From a checkpoint of a small transformer trained on Wikipedia: 4 heads of 32, 153M tokens.
Each number is 500 + 25 x the weight over its row's rms, rounded and kept within 0 to 999. Layers, rows and columns count from 0. Numbers have three digits each. The size before them is the row's rms in percent of the matrix's.

# layer 8 MLP down (transposed), 512x128, rms 0.372, rows 2-108, columns 0-63
076:492470470478479481498540512535479457491493518473520470473523504533474492509526487524444482495532496476483494501491560506531476504514512486530474540509484543469478484500491512514458512504490503
098:495512501505494514513493521485560512529447523484467498506511488500569519503541500462452469502459482481493510444503500513484524536528502507482479521536515481531484511545509515491535493529492536
104:482519510497497442477481457481471507441525514514548503510504475495485501475519525498557481502473478498486507500508493464518462476513493490501491478510513417508474479504523514490485488528500492
092:460486530537533490464514508490480471520487503488507548500509493464455501488488473507486465505482511481539532531493532518501482495548507496511571502478492529536502537530456507522481550497492528
093:478509507520472483485540472485470519476469509482530511541494530494511502534514515519460483499531488487499511543475510547541484479485504522477515471491496532443473482525491496497556511560538467
103:497465525491461497471521493508440497501534473553478480477471497477545452535489539524521505511564531528508514555488518500521490486518502472482479524491479497510538524499494536527508506501562497
079:491498462466498477507506476501504483552507479488517470535510498475486530561559487524451490503511561529510514510512532483520502483530477510516524541525476535476476456509517462505456497491516574
094:505501464490500489523476521530498486503519488501499457564456494494504574533535439493525497501483469527532505496504483508527531464484515479518519509496503525487511515525491525497455443514513516
100:506483497508489478493544493465497530520505493452530464502500492498481522522488463497466487492513491490519500515506496455457484541484542499487537523467549518493497478486526509517522477426520505
099:523508498516518479481431502526494488518463531498495489505507548497562518503481492520517500489503472466552497461504498476532524512483494530478485502485547522512510485480480482503511509502527482
104:576481494506467502503477480500487483520483530450526487502496500504498506480529498548542504560472486484530542497526469483469491482461580519502532495522530479523493485520533506481524529462454485
096:498475472505502466491501487466530512527480444517536520511475530474435520515485465507477485485477493484506529495493485480508536528549486480528497493508500452488492439510481460505495503476480544
097:490520507524476495533503512515514526505472461437499481538533525476497483499473469486526494491504536510458470533527501459514514497528458520512526534479503498472543472519481504552474533486501475
105:483493481483519504462477512521507506525551497527480447473506470496536524546493505479498485503511528510477492553526515501481482461524511524465507495534490501512512522481506472491580522476541528
101:502488454541482502510472501500452516448502507530450502480535521466518510499492489533477496515494476515491468476452457473461508488530505481488487480519479497497465528457514554559530528512483504
107:491471483487484470519506472537520523476507470518538471484517503476509502536482465487540525493508489513461533477493503534495456506536481539510475519471499478520543474447498505499511515491488512
102:517514525501486482544534462525518514461494451532530523491499469493510523511467520462515522479473517501522496539489512486552522510504516504478531557491478487508471518473518478496475494503511494
103:472437497474459506530521492472449511551479503509492500520519499509502507534500463500440473488457449494512533491544500482520474486532531481472500543487483482526488492501497465491481491515505503
096:459494480473491509480514528514534462532534453506522487516494490471520483512519463512522490502520479468501484523481512488526487533482480492474521518499505497506452475450520492501528540433482513
102:479530492485499470555476438464489517499492505486500515431506461534499503499494506458534485499501467465495511496515503488480453483501504523503469512488497491491463525503513456530486465493518508
109:527544498492498557523514500508500498555519502512513502495510461513464506496531478496501454518468532500505511487496494457453484456470484488489508503509532493480547501524473474577536515483503495
097:505514531496488493533507513509535505507479494481506498512496464482492557506492514477560511506515532512447493486477495479501500495505489501454476509485535504449516486494517460541439472516503500
102:475473476517510515446512511525493495484503492501497482500473505501544483493491444491512522496529502510539514477516552494503517511497547516535533478510495527495481462496538526514527497546441511
104:497494484472484485505526495485510501475501501475533484508481504533476572536475485522503525549502486460502522505471456493464428485540476465480507479502513525503542466514498497501512495488500515
119:514520525513476516534501492524487529528441459497487490484538555502483480526490458485469504519500542496487512471490488502508478449519520484523466526495494503485505487459504527468494538499500462
111:482557508462509481548479503526474507500506505446469476488542513509467470512482523471502505506471483467476506506535533531525455492495495509536500532468489502475520455534470466523519510470520499
115:493486516494490538467531460533499495510508497475495482467473496499527504519477505534437482461489468496494502456498538514509474476527510511539516513472502486433489502504514512521459503484470491
102:510459478497567508500513491516463495544475515493489563569516485509473518486523506489531479516482540501508507475490527519526520516468528540469508496474505495492503485510547509488500495471520547
101:499548490509498485505449462532480530531480513509506465514508535554453472453509486484487533500513507508497452476497501487516510513518516526515506493470543493552537536522503459501482488511518518
101:513514543491476476478446530520530501493499494454499523484439538506504522504487444487506490499511480514474483480489516517522528499499477525496516501411497546545512434450491479529488501495517487
110:483489486481494496505496497472486534508526484504488456526525494484477451483531476536493504529484479530478488520512549515542467515474500491530509537477512522536559525487539469503464477540465533
098:452490516488493435508499553537498520555508469507494506511460478464510539498453528506487527487497523563483491493443504541496482454516466469485499496500524478494510510505504491513488499502496488
094:512512461547519538530486466502512510425508500464523472489481485544500476487507528514492536484467506498538513476486508487461499472475524502514494512481509511489433510510484486510481512486509521
097:502522490484518479516516530471549498527505506502520522496508462526507515501493481483524456502502477499490477532495488475512484512544484499455439501496455514489475501517531493514482473495481475
108:479485455506494504507530476522469533481545481507507503524464523534535446506537471502470514513489489492501532540517500532478530483521514505517470476533472532515528478542525494526528506488468519
106:468532468535490474544463491534542515486518505554487478510555471490476512473514503494482512504515518489473531516482518496499486435553479500492491461513517525508509506478526518512526529507503476
091:542503470512502492509477521478495521483456507490478456504507505487499512490526499467534474501506533499487552522517518493518495499491514493502491478512514518479486507508512482492419467464499498
105:507539508466446496504511465507517518502525533485467513442483468478492495487510466530517502507520503508486476525480488468510511504531482490466473508465494506473531509534509503514464525456466548
095:512516497468535500497461512555570511495518530493496471502459520462505486473482490503553478501508445552499535491510477509442510547511488504472499503524516493523506485499553477475496466481504460
081:502472486443496490478536494509497499540514506467514499516481519488473518561539503521471512497545512489503513512529535459492514490520513505520533580516536565462543475526501515482510509450477534
118:468454483492560522481511505474485463508500516496513464483509469530497486501505502512454538524499493547518496499521541508484473504500495480486514500532512520568483470470519526470588501519476496
092:495516488502445512494514501526518503473491490527526488521497512474501506471540521505468457489551528508529539507512482454520505502494534515529513584470519491487532527512511482535538547465527518
121:461516529513479524483515480488537501450518474443499502499495485485473527514505510507528468532473514533490558529479486467495473474493439457529520481535528505453486509454494499491487489519497479
101:488525475538511510503527455486536484512466502438556490479531526539477491535488513558541489466552479538471513468468492486488489488478512539510528530519483456461504451501515503535533476497562518
110:510555471472553485492503525524509519495503513497478470515514467509511508493501516520478499487509501491559489531502488518484491493484513474521522478499470514541510464539513466485493512533481541
100:501500476486459508527478471481475452541505479506497506499494508461474464551506483530465538469488471455566444527490490532538493492530517481507479531479485492493523504468504533501512496523529484
104:501532527492521485499465478526526520499499500486485536497495474510481442517497517484516506473483481448492489443494482479482496476477468534473490496477515548534500454496462500506512501520459513
099:489471469497527538515493489455480491506502476499496516489523474488513513491519536497473524500543548546510525489487535508513503484530510450470474545532495520483489472485507543478489539489535498
084:512500447489480540480488526475554499513456527506505507497487516541496507505503506503472471481490491503464526450522504506514492457509475501501572499494515541498474593448491507491463461480481488
094:499511508472482473528456515481548528514531507491491511474518518451549497486502465463513495517586485525523477491481506493492536530519497515525472527477540487452530471467518469493524516514511494
109:461489480584520474424478565465508504507494542492511529493516506494487499505518527482519505478530514479524514504501509465506480556493490463467529532499501492479484470515532504445519523467531498
101:484500493477457502519483496519492494515512529519527521514505501525482495472482462452476475502497488506484520512462474445436494533449488515496443525539490510498498548524453498505499464511531523
091:513482474497496528476480544471473470468484486478476521435505522499487493503472512460514469478519509518522479501495507474515458536491501471464462491542503491475526497504498480477490483471493505
092:479489479511495527497529536507524477484505511459465506550476512519494490495527467463460498491542516482511527495510525514529487497498541519497542480521496514495465537440576467523503501481491517
094:528562464477524506511484503509468504505475555483463492496503522509473554509489535497490467511509470518513501545517484455501496469531492510466460467448478533491504525507501494475514513499483527
085:504499479469499527566512475521489531573515482470510527490472505510528532496529484498502518491512505464456479494495494522495487515538454472521516503500463515509509461484457491507496489456517540
103:471505471510440458517491522500487512470508487483525462538478478502486516498530533521508497522489467527520514504506538524479498489495477501535496485551486478494523503430504459472514529527450511
100:497474487486556516515496486494523538482510515532503513515471551510471525497482501503452536501471469483501485499488523511547538502522590551478454516480523522507490486515492481551520526492481511
095:486482472464511438549470454464493521507473488543495502514489508527517526511488484512535498493507522444493510520517455491503527505512495516474513531452526500509516512472495470514554526494495543
112:474507515518523447527543521495487501502444458448487469528496491504525530532486472501481451502480483480438505492485495516528493503477528480539518489484510452499501483520483484500526575512483540
102:546529506492464499522530468536493475527480491487430512499514501545476540510522491457490510474506512512487473495518513465505486496486464462497463443516505513511501539514474514495518518510497470
095:513468494560501515531506505508518482480529504438485488490506490563517516473489526490466495521479525507523459517520472501501489505479489516485533467510468529495510522485520545532481475547487513
113:515531518507476512544506500526505502543521526499513497473519497523509496527523505485497500503486500519484469501472486470541493505518482494518531523506471515465521531494531527496459458489498509
103:486480478506466478518480501512511506524525507511512495512519500491528509493494545454492510478516535443489500456536497475490516486460474478507544494533515499534545485513453506521524481461541518
099:522434499490507495482506494511507545497484472455522482503536536536476515529510505476508513496522495517530499518483532541519473493455534496500476546523555505504478451454491493535503487510561478
097:504510512487487488497508515515531473476494489458545541469495460531517494499484515471531468527492499493480527490530538447495453543496492530526471483523486466535511481527502543490500482478541481
106:506499510531491470543512505524522541479507508492500460482526497517514517522513520479497528516500493510457547503476511515505503523497471509480507536502513528506461473492477471534428533451518518
095:511482544549515503514475487507513473493460527504500486506464498476470452533497513480516505484437510487488509485465553503490479481548499469508491519537497548444445465540502469515503525453487471
100:491492435499455509499469454483518481506518546491481491513497518501520509528494461524475454454534507466487477499489522455492533503436508475481494510493484483511460510543509491522438474497517492
097:492539478520491473522455523509441503486488508499483514486546520548466510503467511515482481484518457507539466517497471439513559517482460495473457492544461500479499479488490486447492473550537524
085:458426475504513511493527525495512505479442484503463495524452499456453527516475549540492523512504512518467520505514528491474477507525492523492513493514505484486510521501487502495505512525476501
091:488473534509497469521521478494521474509495470529471505511518511537461530510460489515501511470518487513491484489462474532487465464571507493454511570529487488478527487508481499509510558504512546
100:494509530496522495530490486486487490532511489508490480448535519516500541521504442532489481463497452493535511489469533524436505527485503515474486497473467517450504512498521551478499500518490492
079:517491488472529492539526471495522475537519484481523506500498468543513521510559484512488467480534525483483506510494546490522475515521486456549507511516495530470516476494507490491470482522480504
096:520476482488513496489492539486443474483529520512486497466544518500455542455511502485554489490532500514487486519521527538501475436516492497525503509478483459498483450508531496497536502494550519
090:512491530456493536493515449484475506582498483513481512534509497490489470486534496511529504523520522512491497496474538476484488471505501466508526543550533524454501505519499497517474507467489497
106:481497529511489481503538518536501461482473528513487489501521508460507488490490479524521517505493490541443527472501465531504501511511500553504528511532493510453494459527499468508500511503489522
104:481498483434503502508496511477515521488459528534516517527511508537524505457521508505499462520499515467471487486481493514512490521520525474527494472503500484450456542505489478537453482522536524
096:485493498530499477563496486515513529490468487529485553488435494521507501445529534493543482496466482477492487537524478529454509522544457499490558504488547498481513523504497492516479526502501499
083:482484513456486510476523502505463512536508454450513444513464458491485520563505491504490479452491533500476533501496514498497488524487489487523502548507500528470535457497491484530495489489503574
090:480497441477492474507529539464502434519551530454494473497463483513482518497490447473500492501465501494478561536486516486502492491515513514499496511526491507520508594541516496491492493508515519
103:442541476501558528458477509485507505491515475506477552501507447512485558487493542511438498470473494506496504506498524491478517489504513488533532510487468479481502477483535529515502510489479476
096:510502482484461528509512481509513526502475493528490520463531487486492475507503487500514511460454498524538520511497502522499498552441505515523461506510491483526498532475500474574535521551489506
088:521503498484482550473488538506514464498482521497453469479467503494523513501502474512508492478470499542525501466525540503489542515515500530450453490502508548474535469476494468515499451486517533
105:499487532485486516479556446513527508489492498545517529496474528511522486511499467476503569493447435514506513499530472504444450530503522491532504496469542529509517483487508504503510543503508526
103:484533557470503488488461457493514466504506506449471494502500498521498531504536478479527487489504505457568511507558476483459546494510541517495474485513500484518518495511503513464453522486521536
103:453529457479512527502516462469505533498532505502489477474480543519462519474507519499487456516547496491490520537524480465463483544458533522468519536531515496471491466442487494461501512496506528
094:521501458472521503490484544515470524504528505461495487489481520459508510518505526490506523505515515484549485456464528523493511546485505482475516487521488543519492551466502500508510493506459478
117:507546527439501532505466542505525526518509529490511527535493524513530462544483448490469471508472521469487522517506486467526547483476494507492489489515471510502501469521486466519523458470512504
099:513494531459518558553526516508492500501549485499500481524477558521513480519518539541462494494490478489448484501446493508507493523500477522507510521487493497481491482529516509519499474491517509
100:485526535500518485520496504508467485506528481470481544471510472505478495522513559493516541526502472493515494504510473489558539509432486473486498472512495514495480486508522472526478539471526526
106:508542504497464481491509531461531458489474539517479516474461490518572518532523495511541526507496520504493444534480479493507506494505577507449508501486490501541515543515494507519498499487474541
102:526469514507526479497507524488488502469473514503455484485518443490512514508482550470530484496469512517477476491481517499483538462483487527527514557499500528505511515473477498451509508521469493
104:496477502525493507463467475501528508517524490481474521482544434488500480476470531459532500499464488498482565517523480509499531505524466508463490539500529500497464497529557457499476495502488532
091:504464504475496498466489500523505508493514490520487494466497536496572490526504493464480499469480510493480526505536530516526542519507451525488513491538479506536493473502468490525475515476554527
109:505517497503484507496478474507486468487464473502473497495491477533556532493467492510505532500451480485503464473514523496475475510533499469517499509524495550481486524542482533476454502538502468
102:526525523488479434493510465496540488464472506471493539539518517512494503523494493451502526521470486463493545508503473472501510493546509461517485469481515524503509502467500488469486528504483474
102:535472496512495437464534511500491483493529459490449508509550520510523489524503482507501468506523500519515476525509499525547530523509530500476497478504508512471450460506517476484516520483505493
096:508530531539460457545475490488523500498475515518530475548439508503482517518480501439505526494503513476493490507427518475497587553470489468520484507498524517507486514452473514535511563495487495
104:483524484471504463497457475489525501509488520450517493509514489507516506497490559503491503448563452417486501478529517500451484481490495476489531485532535481512498464490531497495515468533515505
097:511514496483492468452530483487478509507503539528485480497481451489476470473516479535482469501493496525464522480508513511510559483446509501478502557491516502475498557501527457514520507494475529
103:488460495526516500501520553493487503461501530511506481481516460485527569544478485474506464496520536477490508525509508458532467523489519553495514515530495486502490508491463491528525489468509529
097:480520532522556477488486483503518515492477497515539525496513494476498519523482483495468566504521480542434527491501566541510467538540525506491523442515515482485510516487486553526532470529516493
098:490549485492493499486508494473487491528503499501507530477508494497537465476522508505453499482497511496509501476478509483557503446541490489520478508527449441455501471526537504491546485511478472
099:525536499529481469508510476508477532535512486535486552512487474506455448466488499503530475543491525464497475485525471504536526481495530510483520507455470520503489484517523509548488517515490499
110:436501533500512504502467548481465542515549505445484480487473532475484473486546458478513476498522513490486532505455514481509501499547436500506547503486478519499515455516483530516514511509512467
090:536489456547463497518467514492472497495517491498494517524495458521537468534471489490528501495496495489511496502489458493510527509482475503482468508533470467531549459529554472511460488489501498
# layer 8 MLP up, 512x128, rms 0.358, rows 3-109, columns 0-63
090:485509467509490501484504488472493494525480488502556478485493531485535500530515521523522496546512507502531475483472505471507488479486493455561498505510543512498508518466508471499463532560515525
107:508476464492455519481507489487541512515476493457503522477488513492518458465500526518496513545532505517492460480429524489517465552526498505486483481504484506494538504497468500484552498500446501
107:520466517513524480475525474475525469516508558519503494542475493508490457508459469521461502507491502513490506503469504480508521457483516508499489484533554449515511446487491552502540451498496497
090:479456475512527492479534494454544525499471476535517488518523526553534474494502495480514495530557477482514484485512451489495504493503526517487474511451541515527515490502499511488494486436528504
105:520502496479519464504509516505494534516465469474457508505496520495502462478540521454530508517475514503502496440532478508533477466504543535487567476495462477477491491503505539462468513482508494
097:497487534518511524494445486437533531524476512505509478487477466500511554547483493498523546500515514491496524576523456511508505480529453507433497509523475482524479466475550514467460495484513501
097:486498516513517455537526515475499496480501486534476514475507504478465498461516496468528503528483499495502474471453509498506498481491461498501535492514505504487479493497537500440507528452503490
093:548481494492540513480505483472560485491465463465505488502483469482534501519498521507495502467470487479507514458495473498493526484475499457477493502520497451567467476482471503491500502547507516
104:508468498579464490498492504489506485458474516499466568513495466494509452483507501523482530507531532500481539472486497514523497475530481546509511494481496469502494487507492514507497506506493470
097:552499489511490504529530502482503488535519535500497522467530528510442513506481499522532519505552507485521499482529517486473467514476511541482453494500484519499474479498474535499547490498490475
101:518525485527473476483492494474489474482504464483507557472503494503497459459448472480475500491469527512488500538516489483486519530477470506537476494507523413506486526465499520434510462518500510
091:492537488507471522524483483500527470460514527507495519517493503510517460484462511469504513514489506510529512498525523471507499526471481525471461455476482529508496496501504535499507480495473520
100:531504526515525510480470507469494472488478483508532522535515540515504499437497518460536518475494509463487528525523519491484471469530499527496455486488537538508510494498495539464508508532508501
100:493506517511468488539492555473485543456514497498526491480467497504486488483464520535474502525508495514466508522490530504553497548456525567498464520507490539499487484489513544540490509475507522
108:520507545497494505496515470533500508514462472453500535470544494499495485467520512492512510527556510491481532480470468509474487477540497512481483491501478490490514473478468530472511524498492483
101:480537498505455479485498522492524528492498484496494486510521469506488471517539493467417557445467499484506491500518521486510468496498502474493525479474484489498483493500521485533488528506510516
106:530506518488487490542488487470512478489536522520504529460528459458499501461474541515521470508516535505520478457493493514534482466449484499517505528529493437507494488517516511495538520484531520
101:473491464560518525464511487491489464490478501483497493497494503499507465502532474495497520483458474485473520496492435467457464513488480479483508513492501482522490486446465510516509460501489477
103:528524489502489500540481518502474491506457510494520494517567512445476508454474516481505543466488478503496524534522483500532484475495499551522523485494529522530514500471500490530542513533537483
097:513527473550486529498450510517478486477541483481514499517510501507497490498558498485492484485512502521454507526512521492500467517472420514524474488451493500526490496495501468529498493503489460
096:439522526484510482512513515460513484465501503515523573515487484477492505470512492482528523452523540516493523501483492517498509493531457487500499463521485509441497491541536511527462500482483490
101:545499515531465490493477485499499475491497481479467506485466483441489511459473541489494493482490528561465487467512482510519508508484486548494442518518506506491490528487496541488519470483541484
100:524480514473474494495479496496527481486541509497538489465504461522487496512530499502471517502542472478478531512518494535501502494561478498525523463524526513544497480498503466493529520486522472
114:497472508530454489481490488498523506509517444543501514502502519549527465535512491529519520496496489525511493525496487466475527533476538480538494518430497500497490478494505470502490493493526487
104:551517512435477563515493469480483492475558499551492491515506491480442492467539507544460471473517515513532470505515483537474496537515495459529535475484486494481510490497479488488516483487524474
098:509524485516470505460492517497482561507527460476502474495517509487471516505509508516464502470496504506491476537482501519473469494494505507490527483490509488492518468513463498511468504496505484
104:454508519487502490476518474492514455509522474474506496511486458476523487484509485484480487538489499449520494523550477534540470512489502494513475482506549486490475522463508486469520521480523526
097:526510539517515503469498483547501466485509534488527534557465485506488466503480535482470460520486491499477528515511506496475514533488500488488489489449520488520517469528521456504487528510502487
095:502501498480470533491509563470514542486505524535491508488536540468500470530508477475480457501472505531489557511507470457480520466494482450543497496493518493530501500466543522485461494529441497
115:512484501522416512494456510463513476452527511483519478499465438502524492491519475506456496471438471528496512460498500476540511524468463514530477492513524496546487490478507491517538461497508513
101:519449515489479455433553529490499477511492463497490476525516530505525544504510544499443496477487510508488524530540535491554481429471523536456522531498471482520519486456479476523506490522522537
091:527479508497508482477453494459551453458517448463516561507473528524500480460484521510517480466493474483534537539505509515479469497501501514518499510521500519523488482474507520490553493495477504
097:506493497514507522503474502505530485514504488482491486506499523506472463484517513526501533446467464499481495487466520527506542521472523498527555479478510458538495482489443508525528553530521546
104:494482511497500528502490502473523512471537489514482537525536545504493513509502491523502511512572473525525453512464477519466481471520506490528468470517493487503521487496495511479497467466468483
099:532458501545539506491514473515536504493505531498496520497513516501494525492483464482511534492529516482509521482511487519437522494541472530495463481512512523491520484480557506501506504511500475
089:507533510512484528473480514433486486480486525472488511518495496518481507489503487503490498498497531481521534482472497542532469518474529485496484501484471503530531485497486567512510504464492483
109:502515491462533518414488521522493457511469496483528517474532536483490478493508480491502459482501494535486481534491490501469492529492504480516510480487491521523497494487565503473506455495519523
096:522479523459443529495486530507507538452480514494539452456511498501528503512474476436475514529557509527528498515499483480494514511507471485562476502499473517477487456527525514513537518522499473
096:533496539425573497518442486481486536540481481484482533481502487497497485510554516473492472492511512459478504501513490440501491487435482541525515456465485505490475488482464523455500470511507508
112:521445526478503541502539525529521500460509505493507555520499515496503509482541495496510520480475517509526492519532497514484505481494504496531530521473475558555510504501510510473512521479491508
097:543481482491471487482463483473483483488550481506520512503514497507463517469505514475481502542468504481472493512473494464482473509541524519520523499493473464482481496497475497507492527505516460
110:538543491522524515451495512511502495489493472467461481530527526451500522456521489519498518563519482498489509496486493530552524512469463524458490518504519499471488513494535545499543511502498495
101:492508478468485490484510545545498532498508488501473466485485528543535479511490528498498485479485520506477507536495483496465507499449522499506509529499496467503485449464461498510470483491525502
103:486518499514505448519515516449538506486511482516539512504503487515486500532517532507495493521452471498510518502495528463507542492467541502513480453492519517497484500453498485486580495523556518
088:478424534500489508477496447513504494513510513524479508494514495490510510471517492499532508504485501500484482495470511520502432436519512519550550463470518524478525484508500520477504504550512453
131:506511514502488489528495507501492506511508500475504476501523523538486485484499499505456503490490463559495524507501523504530507492493483535465476513515492471520480480443505483500520472497512454
097:512470487507477482516497461495454501493498487481488507502558491497527507479523499465474471448500500527528496533485471493505553498495536481464505498539482497516465556499511516514483482551505506
091:518523510497520451476497509524491435492466473500491482497490500433540553472452578516537477504460487500506484492533478551520482519505476471505474505508511502460513521489509517454497492487522520
089:490554505514496510497480537487517446482497458500441524497491539546500512483505534461541482492526491490523499469503446487487503474501507553492466526491484492507557485520513490476517483486479475
096:515523461447491497494512525490494559526474532497497496491535513483513506505497552484448519580519480551505484518469496452464450488506498534499480461481483517480524478507487477482517508508482491
103:528506519454474479469524535513494500514474504533455505476536562537495511535513510477480480532524535524487488520476514495505516478530509473518473500530474553512493483502509521480526495484494523
092:529476521498453514477502506466477530476477516491482507533511514467488529485535495565519486475433526466505518496495494463494459463502497549498538504437477506479466498477461512523519490513511490
091:489488518502519494513459520518500525516514521497536454508533461514499483447460507477534429503522493486529509473506484509498533480497523510495465506521508481472473504446455498487502483474505493
100:534529522510495522507471531465507467493497544477475519538512483450443515495480508468470480505467501468478488506484494493498502491524498526569495500490528475508453470529529453546500519517512469
090:496507528515491499488491487481521494507555463487495483515531519462520523525512516525479505501563547478451511492473517542548546512478503440516535500520466509514501526474465550461543487487538488
100:496486507450477486429494505488471483502549516528503515515511473509507500522516468496526468521507463503511474491492478498495511513522520441499529485538505466516493557501532505471482475469482423
098:508530478512470494485449472496512493518451524489503458486501470454451458493500509479491572493517523504479488509517499505533486523478535547510508481504494528518491507497520497508470544563487507
094:515520524514511509538517486475522517463491526461485502519507544505535516464494525508511556527498511551463451513503523488485511497508511526487520488482535479519497487505540503525506484478499461
103:524528475490488501481530537500511464511521479491493488481497451485530515483534494446514492514540519491475457473507542524484530565478479490483457532471509473523493497492454512480499517510512505
095:470479545517478493536510515486479525472463511503525477537478493490493452516490467521475526526454531507490499490479522552512463508519518498512506476497504446515461491502530472526511523520522468
098:483513566532494483495455520488457562483499482481526473487492515521519494477516472494551473474522471520527434498510476515507466474483534519527487475496486532464506519487513488495510489484521463
097:449482502494493515476477512457513519498489561467529515532550476545520449471458511470514524517528486457528538477493543518502520527475468508519490488520494522495513468519520485504520489515511534
103:495478503531537433501504476487539529491536518511482528526498492486463465487501490506522508506500510500513531540488517463519489492419489457521523483490454497507534509510508491489512525475498512
097:492467509528490502480497528511462548483494451447506516486498492533522514487484465519522468463510422544540526506483481472534467505499477532534500441494543503492502527482504538508513479519500482
089:470507483510488550438526490488491472511474537489523504511561506499545524501529475543461499504492510483518497523482465491513484498482444469516520478528529492474525512461510511498551515529487499
095:491502538522512504466488517493514487490488514509536470534467452488504509496473492498483479433463535528492447539517464553504472461526505513549476519492484499495501508508506466504550456498518505
096:494513515475506485516517497518482516509541527519518465501543523479495485497526525577558529494497479502476508458473503492494480548479513513473509468531496496538489518477503502440536499487508467
100:531534495509496532492478520519487513535488472497474453492497475460486536446530503480474472503527505503533549484489532517493475494483500498506461471514507505458486485491533491526477477528525472
097:529508495502505517504487499486466501491483511502477500483516501486477503472531487493504573439483477497498505509511513482507500514481523494486491491520500500472475529475483495538498472551549490
102:539502528479511512518493508503503489535593485503464460510514511487511469486449534475514490505543541478507522502484450527514502479476499562502529488561469510524470552468494495490517478513500464
095:500518500539520454467502524495559489518500469520514509515533482490515467515520493483515511497448532483493484491515499452469484534521483507495450529527535464542469495495531536490500491460465485
102:483483534489518492474523500509467479516474473539484476511491506496490512452487511457491451530537483469521561472486479527485538489498531510520520520484475477530516457536468527476524500532494482
091:537494498483518487518473446496486514478459515507514553516471450516537521504502454486480508508518487493478504531513529485487481521489479485503519505483499470534509499472500478539528437457541466
097:494541544476499444484508532498507492537535484458469523469532471514489497483519483492525491491486494456513488511490494551519451490505487481536565453553505548516505489532465518454504499517490492
092:470499554512492504482484513501507475475544520506483521489466509532520496525544550505496454519484487510504551529474539565486530474478521486545462489507503483469531508497536521481481505509503475
104:516537526572494523462502502481511516490506524475528513504494555537531456490486491492517492488525498500483522510491515509512509477489505527551512482475487509539508508501512507472508501475506507
095:483454494536525487555498479484509458477494525526497529498481489489469514453493490536528507538503486518494499471492493500508486500530508515551518479491506487495472559484499491497487498516510496
102:512442490496495507495541513489447488462507495497500499541506500521539536480538476507524531497501526560484480552524507540487489466504517522486513497492470530532532544485481509483500460509483503
093:464455539469524521498522524507518504515480503484563481514473478484484511528505495489548495470511518495485477512486489505501500517444503544531501451524496469505505506468514504519509521482454508
096:512475525445460525457510506499526503448528448468485504503499483548510454508509510477500490549526483522479499525493528488477521480471542502462507508475506476503467549526509525501472481531463499
107:523457534529447550478499482477484502520519524493495516538517524530476504521509511558514488486521457535506473539521502489514500506493485481552539510472520475496429487509480489491464510534500472
095:488492548536497479465459471545478482536529524510489497490550529465472457482555460482492504458484523520502486462504484477534514520512520520493463477504479499532482532493479528455476472500509496
091:484487475466507474455528513493487539537489433512534484455560482490522512511440478517472515517460520460475510518515511534513544510470497503517469509485509522519489528487487478488510488492455478
099:494539511509496519524427485499530488473482496484460493529486507536501464517496461468525588471467521452508462497495457530468470490491469500517530474470477469500508478483449471476508525533517436
113:500492508497468546485447479508519460506484489515463469525507524519513500477489505493531513486478496442526565496479497493454518505506516473483543489475519456504497495477530490457501482462516475
101:524496529526474489475527523518532506506473538508486491489499548484460533482521512507493505551526499470510489516491527474527505498479521491519508502492491502526497521492470563477516466503474510
104:540519544498481482470461475483491514522493510453533542505465515474453489500485492482524490532484550502497497479448508524490474517501521513487443484574506526502493497445490504506526444516486488
119:524546525459554431495506514501490495499506464453498507495511500554513450514467470519494484521496533460507517505517504512432511465496482480522473474524496498540508470497498509466533479506523509
097:487493537475493545488517524501486537482502462502505538444524521470507492492471533490529507496472515544467466503513544505488479502513462519522469452549492542527476512461512502477502526519471497
095:507471458501438537479557456475489514497504472521520517502541478545454495482532492524509494533461477500494504555484493493531497494476473535531516495572488495493513507480477533486504491472469486
102:459522492562541522507483536518517493546478501502477531479504526478489492453493505494497508533510503572515478496470452469512521507496519439492510480489526497505469498481479530505498513487503518
099:542512504516446493527488437448487511488498498511508485500508504495531471484470497516540531470461521562475485547525469484497494481456533535507513510474510498534483501494497506500511513509489526
104:478509513498498444480513511522501529489491490534470469489502483549521454479514490460486515461501530457501487530517492515475427502514434500543543470501492460502542488490490506463531515533526454
093:509492522487521514480477497479543448491497484496541544490493515516485506522490523544550463490496513494474521506519497520506446513527512487517503485510505534540477494448520544461494504533498496
113:499508531501486496477469519481497502519462495494514513533533521512480546517533534446467493522509503499493454476478496534529511467521546459512465498482499473522513507492486537505517448481489483
099:495512514564534534457493526529502464497466514457556471496509526521503514501504520483510482516466474522466471524512520501509512522494508489538541499475500500511468512459516474485514507486493501
103:441517536501504508505488489488513509477467491478546463491482466515506504497560511518472514507479448482481531540487482479514527539489511470491501485467509515511500520497490494496474515526557464
101:468477487485527521475491468478469490492525511521493534480509477531486508461518527471510495509512466518519512494497432494524482498464527492528460508516444539467542492512516489525517489463539548
101:484524519533513559508482520500525532551542522527513507519490520490505457448501536518454534514523487465536510526505517517458475508486516537551507452521516483511468525510479489493509494485514490
100:516459482487476493521553518468498455480520485558497514457489482488441528481522520511488502536526533493535502478519527505492540488474476483533453521546480485512502525534464515486493456531507484
105:457534475478495520488501509507496498467489472494528456515507532553494515481514505505493503452528483499548498460522528522519556484484538467476466499511506470525469512452493526482489498512473521
100:499495489500499514468526526523516505462471476508492511497454445451519482463508542468515490506520523489457479517484519520514483472523481541497479496462523462541484442446521533485496473519534479
102:522502484498496454501523502511517515519512514508509473449521492473536491502503493514519486525535484496514538534508454485516554496485477481518552507487461460505505512533450464460466517521503498
103:515537483506531538504514531464497480482490471502552467506475514506496472484504522488505485554483476524504494531473499530505493491510436520562476484515504506468515508499471506475555469495493494
100:463504499482503491543521517494509523471493489525482480506481517530509489500481553455526524510478522472489512535465491509508550579510517495531507475510496528494499497471518463511521501507511533
091:500495488542484481491490501500508542502522497514491495450474453497492521438513553472498472493485480494504462489493514516492487502463546482474505475527474482496484559481533482435486487522526480
101:503523497512494502492520469496455521505473472449497480510524510478454493452516491500488558499464466481485489506511512465506484540497498499491494467491469505525465510474524489493534480504496539